Weights of a small GPT-style language model, trained from scratch on English Wikipedia: LayerNorm before each block, normalized queries and keys.
Each number is 128 + 24 x the weight over its row's rms, rounded and kept within 0 to 255. Layers, rows and columns count from 0. Numbers have three digits each. The size before them is the row's rms in percent of the matrix's.

# down: layer 4 MLP down (transposed), 1152x384, rms 0.0949, rows 49-80, columns 288-383
# up: layer 4 MLP up, 1152x384, rms 0.11, rows 50-81, columns 288-383
down49 099:124083135149162160130135116132127139129091106117102089062150096122168111097098142138149108119137140099136123126115099118145177085102137119104137119108148154098109115145093140174146109147132101116123114153146169136146159115124152145173119144095087104121153143122103121107123134174116147178
up50 096:119109074159120125163099097124109134141140100129104065122104118087147143126113120101073142130073129147111181069140121156094140141118112149140179119119134165095102152120142109155126143099116117121170118113115123145169097123097118128135153166142164127089088148158101131148142137106127107139
down50 100:150102101198116120120137106086098123120109133141138120124113108077100102166079127106150183156087187155124140136119129124134114140126138147149128147132153147131123136153127130158147134128134114086151103112150085118154149075114145149126148151092147157136129111141100123115162135143129122102
up51 090:106142151116101085118134134107132149121108140154098179157171110104123145102155117121137126083118115114132117078145149110136156121164100126141150081127190118104118157176140141146137121154088105145146121102107105100136122092140186129131109143128150126129114112154170107105126135115079163120
down51 093:131103124161089144106081119101120134113104103131151118175123110163127156101156165101142131136110124123118113121110123147125149124116116146091116072150129155088100103143121128126150136124122126105142150093133082079140144111155136146170148115137122114116137118154118107134138133132107135126
up52 098:120125106133133129134121109150164097148112132153112115116132151126149115171109134099116149135099135134126138105126122142115118153093133117126101109114129158109124127114128184138147153153096159121114120089140151135187182115149154079091133123118105107128102085114121080103125132127148095116
down52 097:133167105133146133134160114151112106125123110143129104149134164167128113150146148125110130123143134169140159112095150139106101141174133101150152130132088171097091102144137150151151141149085122113105145152124139132114093111125142130107159109092099117155133116122114133122137140148107130153
up53 094:091159143140159138140107084110141139142079147125120102115145174119129156137129175132131122146119120133158133121112142095123129146124109110144069100115112165116135146097116152149114153130134169124142168104109149124158130126132160106161138162139158155129111152119130106133124132132102112092
down53 097:111159095119114053116111159142089173110104127100131141129155140136095115164154123140105164110102166160084176147117116120146143139127154109144111169113125158155117100137142117132123148174175123127148117153158086092097128105168128131120139178101128128108099125111158154092170110155118135120
up54 101:096120150154088105133128096108126109131134142137120119123096161139127151117101118133102117101131174091132097107145096137124100129152102141128154082118093139135124210091162129167136121134137127128119121103141121179168091093143138106113154130142137169128145139176138101097116081134139157114
down54 101:129159131148122114148136145153125100139163096116124171089165127108137114108099135136135143131182168146132105142159120108123118126116113165149175114121126122106122168170140135084115097110144138138143140131133098135126142098095146128117125120135095176111120121111120111129097149151092142116
up55 103:142094114117136132116109113162173144182162095135109170134146188156167117182123125095132109079126126157130147092133098120123131111121081122104071141114163124121148184101136127171103135141141127096096082105103148121116099091136148126124133116121136129114131170107151127107147094141081134153
down55 104:137092150112089141109136111147157145152136102139122121123153129111153134114091173145135157149119136110120143128170138093130148125107180158134062132111159140146155099133105147112125134104113136162136161161148134102138082130117162140151088147125114145130138119143120139103141098197120100119
up56 095:133146104143123127140163143133155091153118143151106157125140133174133185173118118128112100091139110139084142118138152199064143151121123153096151112126131094116087101151125167148108175114153115100129101107128171125104137083125125107104098122087165157127139119096158142124125145090159102156
down56 096:129127112114129118171146099157129159147143161096157101103150099144140116127110144102151131113121130133168116167138108136099114083101106142157145110144106099127128134144148127110167142151134124122126121141170121096124057139104111109153136142118097141110159143101096113106120136119111077119
up57 097:154162142115153077156140122149106128119093144117072095109167125142145125129102136157105111172130173142107108122097122112127096091117132125104094137133148156089095159140144162137109135134077091127127111154113088148156117128148124124106073127162198104167103115059137122097154129104097107176
down57 100:129153148121117160116111111117155101102120145123128132146153113184107120110128115170121149106145142141101183107116136121149129107120141111100145112108104111155118103119117169165155118156116135161103111149123127162127150140089142117143100109115103113167131086129106108126129142155109132118
up58 096:072120132108105110146141109139128157113088124139135146127082147131120077126124132104128105138166163117149140103198126158108100098125144101143111097112143133111142178075143115123131138140151118123121098128180104124126134097083143140120113114104105126109135106172143123135149083119089143154
down58 099:156156117141110133123125146153114116144133136197126141161131124108164154093130095165135130136080122155095104103105186149134148136140133119139143129124139147115128091121103147133147148098131120118141131112114138101095130101170181099128164110147125145096163126142163114117140148145137107149
up59 102:094140113090171138107146112194146135153128128161108107131153147162131126119139147120147108133116099127135170133154149109125138109173086140146145136111120142100123119166101149149125123148110149117117132131103139175128083155134128154127075154104129091123112126196117130118096120117114146176
down59 100:137141148102124094091142103146067108133133156142128141143159136130124096144132146129105128097119096145105135147103112114104125103132105150097104141146167130140100129097161137115085132135117193130127137114168158129155132128106152139175136118138145162121122162112137129114112113097117153105
up60 105:109119143118136116139127139170111111133132156145132065132144139096146142168094112092150116131081124125124072129148122150120113159127103142146118134091132134097139146133142119137130111127115136147102117105124085133159134103120143126118113149108141164153120120134134136159176126141126160134
down60 101:117130123131150163118088111155074083135144144092157125124164102107151154105113157144084126141171143141130128110121127138129082120083109121112143146089088176096096109116137150127111125153146106154145099141095087109126122115110129127105108168107103149096138133101110142146135158171137152137
up61 086:086109133125122136160139120107163112099125125109141146089135126138115133160079111152140123100137115101136160129136079127151110102138137132170164143145118111162145141117147107156165138138159135126146122128202088122140096116138116132112131106091094165093125101164123092112108115158095174125
down61 086:146159121132130157120104121148137110172161135142125093156139149131137131092136124114083122136096116163097103117123146145114131152153126145122099107122135155072140132142124144108102139109088117112109122131076123105136154133185108094139127151144172100137111163094153143189173123094149108135
up62 088:124100105137117166121141124165137119083117108200101149135097140121126162156116089129127128121122110105154091147124127175118145156127117153165089147070184116103124118115099093113110131138099161123181133082103100111131126120128112130076159145105122095124131131154124146119137154106111096155
down62 092:147107096160138156137095136184114137083089124121113137099116118136154072125152115117118124148121149125145149173134127096123167135131149116135126085102158115123131110121186154093108114142145133103153086133144127120164120222135142140137136116147099169099117150113114161125118135123104121116
up63 098:069170126118106134084158123131132175130116129141113141140139095150127128088094153124136128158119134156141140122171136103118129165136143107131112123123168162126170172089157167151162108076118138103131115101125177083121143109107124128109128092174123158109131155170151138121131111162119150116
down63 097:160098150085148110118080135127147121109146140119101104153137169109139074137165081125169086141090116100202121138143094153134090139099131090141114112130136129166119147111089124102107143152144178122116086166110118167127164099142130125109078117095105126116154113124132114115136171094177120156
up64 108:071103182142116130131117100102151135098132096139130129162127142154126116083113090069159144108169115079116121125129105126135124125134128109149152149113138110155105133150122129123156116087130081131139104134133157119166151085111155111088181122162120140118103168139118116126132052161096125136
down64 105:158103179115137155167107079118143113136091126093114133149160159147109139142129134095179160130143118118161111181153087158130167127101129112089161139147136139142142145133145071160136166135156165118144109133108095114125133142140164148120154123126145124112121079144109137114125110123141129134
up65 097:116116097135086103132151065158100143122175134174097113126153136128149112147102141124100110143136125120071109136161050125125133094133071128147166123134120118113114122129115144136123173141125126124091131106139127132124081127117115160148104185162108104144155176127152157116150096161126136095
down65 099:127106107101120113137105088126149145137170148111136133135115141120122084125081135119130135168126106148116120112197134116147124126151139158117117159127117140164124126136143120147118094119115135154122209117145062128085087113093084134164135114173064166127117103114121157093169112128120152111
up66 103:152103151112132164178065130138104128110109182123138079145148179148130169112095109080123112132135146133091150125137124132095106087129149133099156149134144099094154142125138132089141109126106103101133132142139125120143098150124176096152148121167165160141078145111105141098115120105146151122
down66 102:114099126120084123114105112144162114135118154140070137148117127169117116119133140125143125136143189070145143149142132111154150161120125103116102096104125141137104166152111098173159133111106096125118114123145122110158155153072128181094100146131117123139147130123111088110144145103156111094
up67 096:126183118123094129132135117158128120087147142113149131154173178074143161134085104101138110110165141091108128122145151135122174126153117159106120135101124114114128153162134133165104112160096098109097108127118124137125070132145142120137102107155090136171152167146149133113128146146121105163
down67 098:081097150078109150145138137138134074100121101073119104133120085044115101118148140143132125128109132123135092172111105140148136131105130166160088147100144150101115095103109121122159114144172169125138110102162125145114139097110142123116109171134142139090136169111148157110090082141116096125
up68 096:153119128141135126126151147096099126162089124129138140142116174128142113163133109107107132094135140180102167154121162148147135130165086166151090139136127159145120152101170132147136155142106145177132175091157127138116086069144130127069111148143144076126122144115097132097125119136142127129
down68 097:118111135170104140139097129103082140174177119130116075111187134119102149133147121125089112127127133147083158119148146098155142143126159146165117096116098161092150122137090139120093136142142149155131109118096106120141117111122144143143168141115150166113112103116144084153128153145105152142
up69 111:087138153135123180128127083132151135155119115141113117121108129143178109126157096142095132109100102145121129084174066165109054136126110143147136171128100148119132105113177099138135134131132132064089096117149124150156129135138138102102153124120109147113101136159142106151112096133132074100
down69 108:152109115163120113152062117115139125127130164150112170123136107130124104134088159126123153166092134189133101098128133094131115113093115100127133157142143113119063130126134078099120145084153140110107113119121106118152107140140136155104115094169117125132105105112104126100112142070134100118
up70 096:079162156125130159164123078156143138122088164146102102121167111154120165096129114126120131134085104094134126155122098122136109137108127105148114149108131120086153161147137126128151138115112108125139150129102093113102136106133159130126096221151158115135129102157120118130106106093123141125
down70 098:079130056087140137114089086149146118155152147126158107152141126130181067166145100136084126116131110076147124139118134151136138157119102129108120117131140129150145129145122099115145086154130098119133093150079120135164137130101196111092166126154143136131132147098087141126083126134147111149
up71 092:100124136117125096164133144122157112106069123133129092131156139077116140128093090129146132146123131075124158101137136138095110115116124135121080131115172103152175154136167143149105127123155134152115129112116105141124149150132184148126119174103153159163121111162088100119160115102128126111
down71 096:119106130156152110147130115112121130110120116130159111091117109081147110112159136155160145129124127088140123126167091105129086110116154111126123126166146124148114123131167073153135143150159183123174123140179120176122130108128102104094124126060111138140118115147137158105113152134141155122
up72 096:127125131063118097134110105157170139128134110147134129158099154145154133132108052078129096096108173139135121105138148164103129116135100115134119100125135137116098122120125135106145138113085109150093117097124126176121110152118122133135148138183159118130083143161151120153143085079120115107
down72 096:106111080134098120170156112136147121189159135109106126116119157136123120128165125162138134133133114122160086141127125103139103132154152082102116110100121119101160089137095137106093150105128120185144144117138148109121134144151103122157176181157195100123082126092141107120134140122152145099
up73 106:105131114131159128198188136103147140111095110136147103153181150147169109136134064129146140097159139179122151160155138139117140144160091154121195085135094128160147130147120139133163174141129092151143109113113108104132117112111130114120158102125107097158083128133133108099136094125147112144
down73 105:150096109122119090165152113149091107097149146110186106099133129119137152119185109128111101124136113124140135145135078145158154102133132105127130158105102157107146117102106108140126137140102144113160104138118118164172155132127142124117167105145117114139123136087130145126145090169112098135
up74 102:110162076117100145092142081125136142092138149130146106118119123149146127142176121127092060139117136138135152136127102122112124150153163102095123176107133100117149119105182115089104142094121096095112109078095179133176119109118178133170127098120167155108100116089119124152105109099108118127
down74 097:105112133166123168133130140121116153123144122133123146110160128153110117106078124133101146106090142151138175123181151101133171116103134148133106119134169146156115090104086146131136110132116180145095136147154077117112128078115109172112159118108104081122120157173141054147149130106184112115
up75 093:154097118074121198145094117135154096132116167090145120135103113181119118140120164093167158096140132143113158072139137149124109134105121113121147146134141136133141128113100163143155175132159138135100187149128148091124142142137097129132120120161144135112146173141112118159135098103132103136
down75 097:111105135127108098102126141124134128153137117150148115110098174140171159150099097176075125184168150152178142114111174138142154145132163137144135094128116102090155194131136142152121133143125128142143163142164144140105182127096117150109126133152135124143154146131097130077112168144152143136
up76 108:138132115139121142198111122109123157115127120127102156139096161140128135116116109157088138154153109101088086141130113102142141097114097164104128142103167156093127102181163136140076178106104092084125142068115136102119120119100119100093134152114140139117099139142142127108177144119156133139
down76 105:130143132130159154147120146111079180158089106123147137119122133080138115116086123150138159163148115129109102131167140091147130111103139118131106165138158139125145145148119137110100130118135128130158105110123153141136140136131137123102155152150110132161158140136120128075112121152139109130
up77 105:126189121134137125118097134138125097130130109119142119143144121168113129100140152140108136113165124104118179132153132156122152131125115101160126125150138122154157151097115170129127157124168127114111150136150117154129107082149101111107107096157127141119156105132100117141127139119129178103
down77 106:162113154148133144111125144130145094144139111134115082088128096150123160167107128080093092151160105109133128116127147130113078123130168126097155146115128148118091127152103172146109169146130145190146108113134145160136080095118120102163149126117112126179110117098109122152101093157100170110
up78 107:126108134133113148156078143147136135079120128120128080104139127135120112095121119138087107120156138130105147093125101171129121141136118116103150115117126191165135159129095208096156133175133155144149123145178155133114121117144119071126132125162096147126101101174136107138113073148114203132
down78 106:121115062110121150153120143130131154134121105124131140126117162153151113139135166135174122146185146107143118083119130066153071114140155121100124134120121123167157117143138124138144125113142112122178136195140133131147125139160093131150138111135094140134146105143125136134107110137098110117
up79 096:154152152142130118141132138140117136123134128131099116151118152118099101091091100132084161112161151156118157090124114105128126149170094155175184093123154170122113124150103149136175154147127165130145141114134116157127137142149153130100136160126143151125127122122149138111147187163140083135
down79 097:138149138140152098140097143137123157090133109139133112133144149098117177150139144115133144148081145164162153106163126120133130112128154134147143169130148136106110140177112138106137121135107125149141098143130144065162101163142113128102133108104126124118132104131183140119119136102130140127
up80 104:131129131143115155123147096192132097122114115161086138147104118114148157138103142043126079111158175099154106104135076111110152121107118151121099144084114150099121144144172131129119160163146092095111113129074147102131123135143139140109077167168181114110129155114104152177129099134134138136
down80 103:131138135106120147138137139129148117177112122117127104146149134171151125119117123154155119100114118152178138102127111124116126154149148151115100129158134116132097140133114109133121157111117083109080150142073127124136102159175178158112120124149123131129091167141099168150110112100140130124
up81 109:159132121097102131121129089164153126118134109135111105138101133140117120140097107100172126125119082137143113135152107124101157133101091133114158132158166135134106130127110164152118165125133169139149139111137113148141095143147145074134116162165125101104129150134087070086122102082110130134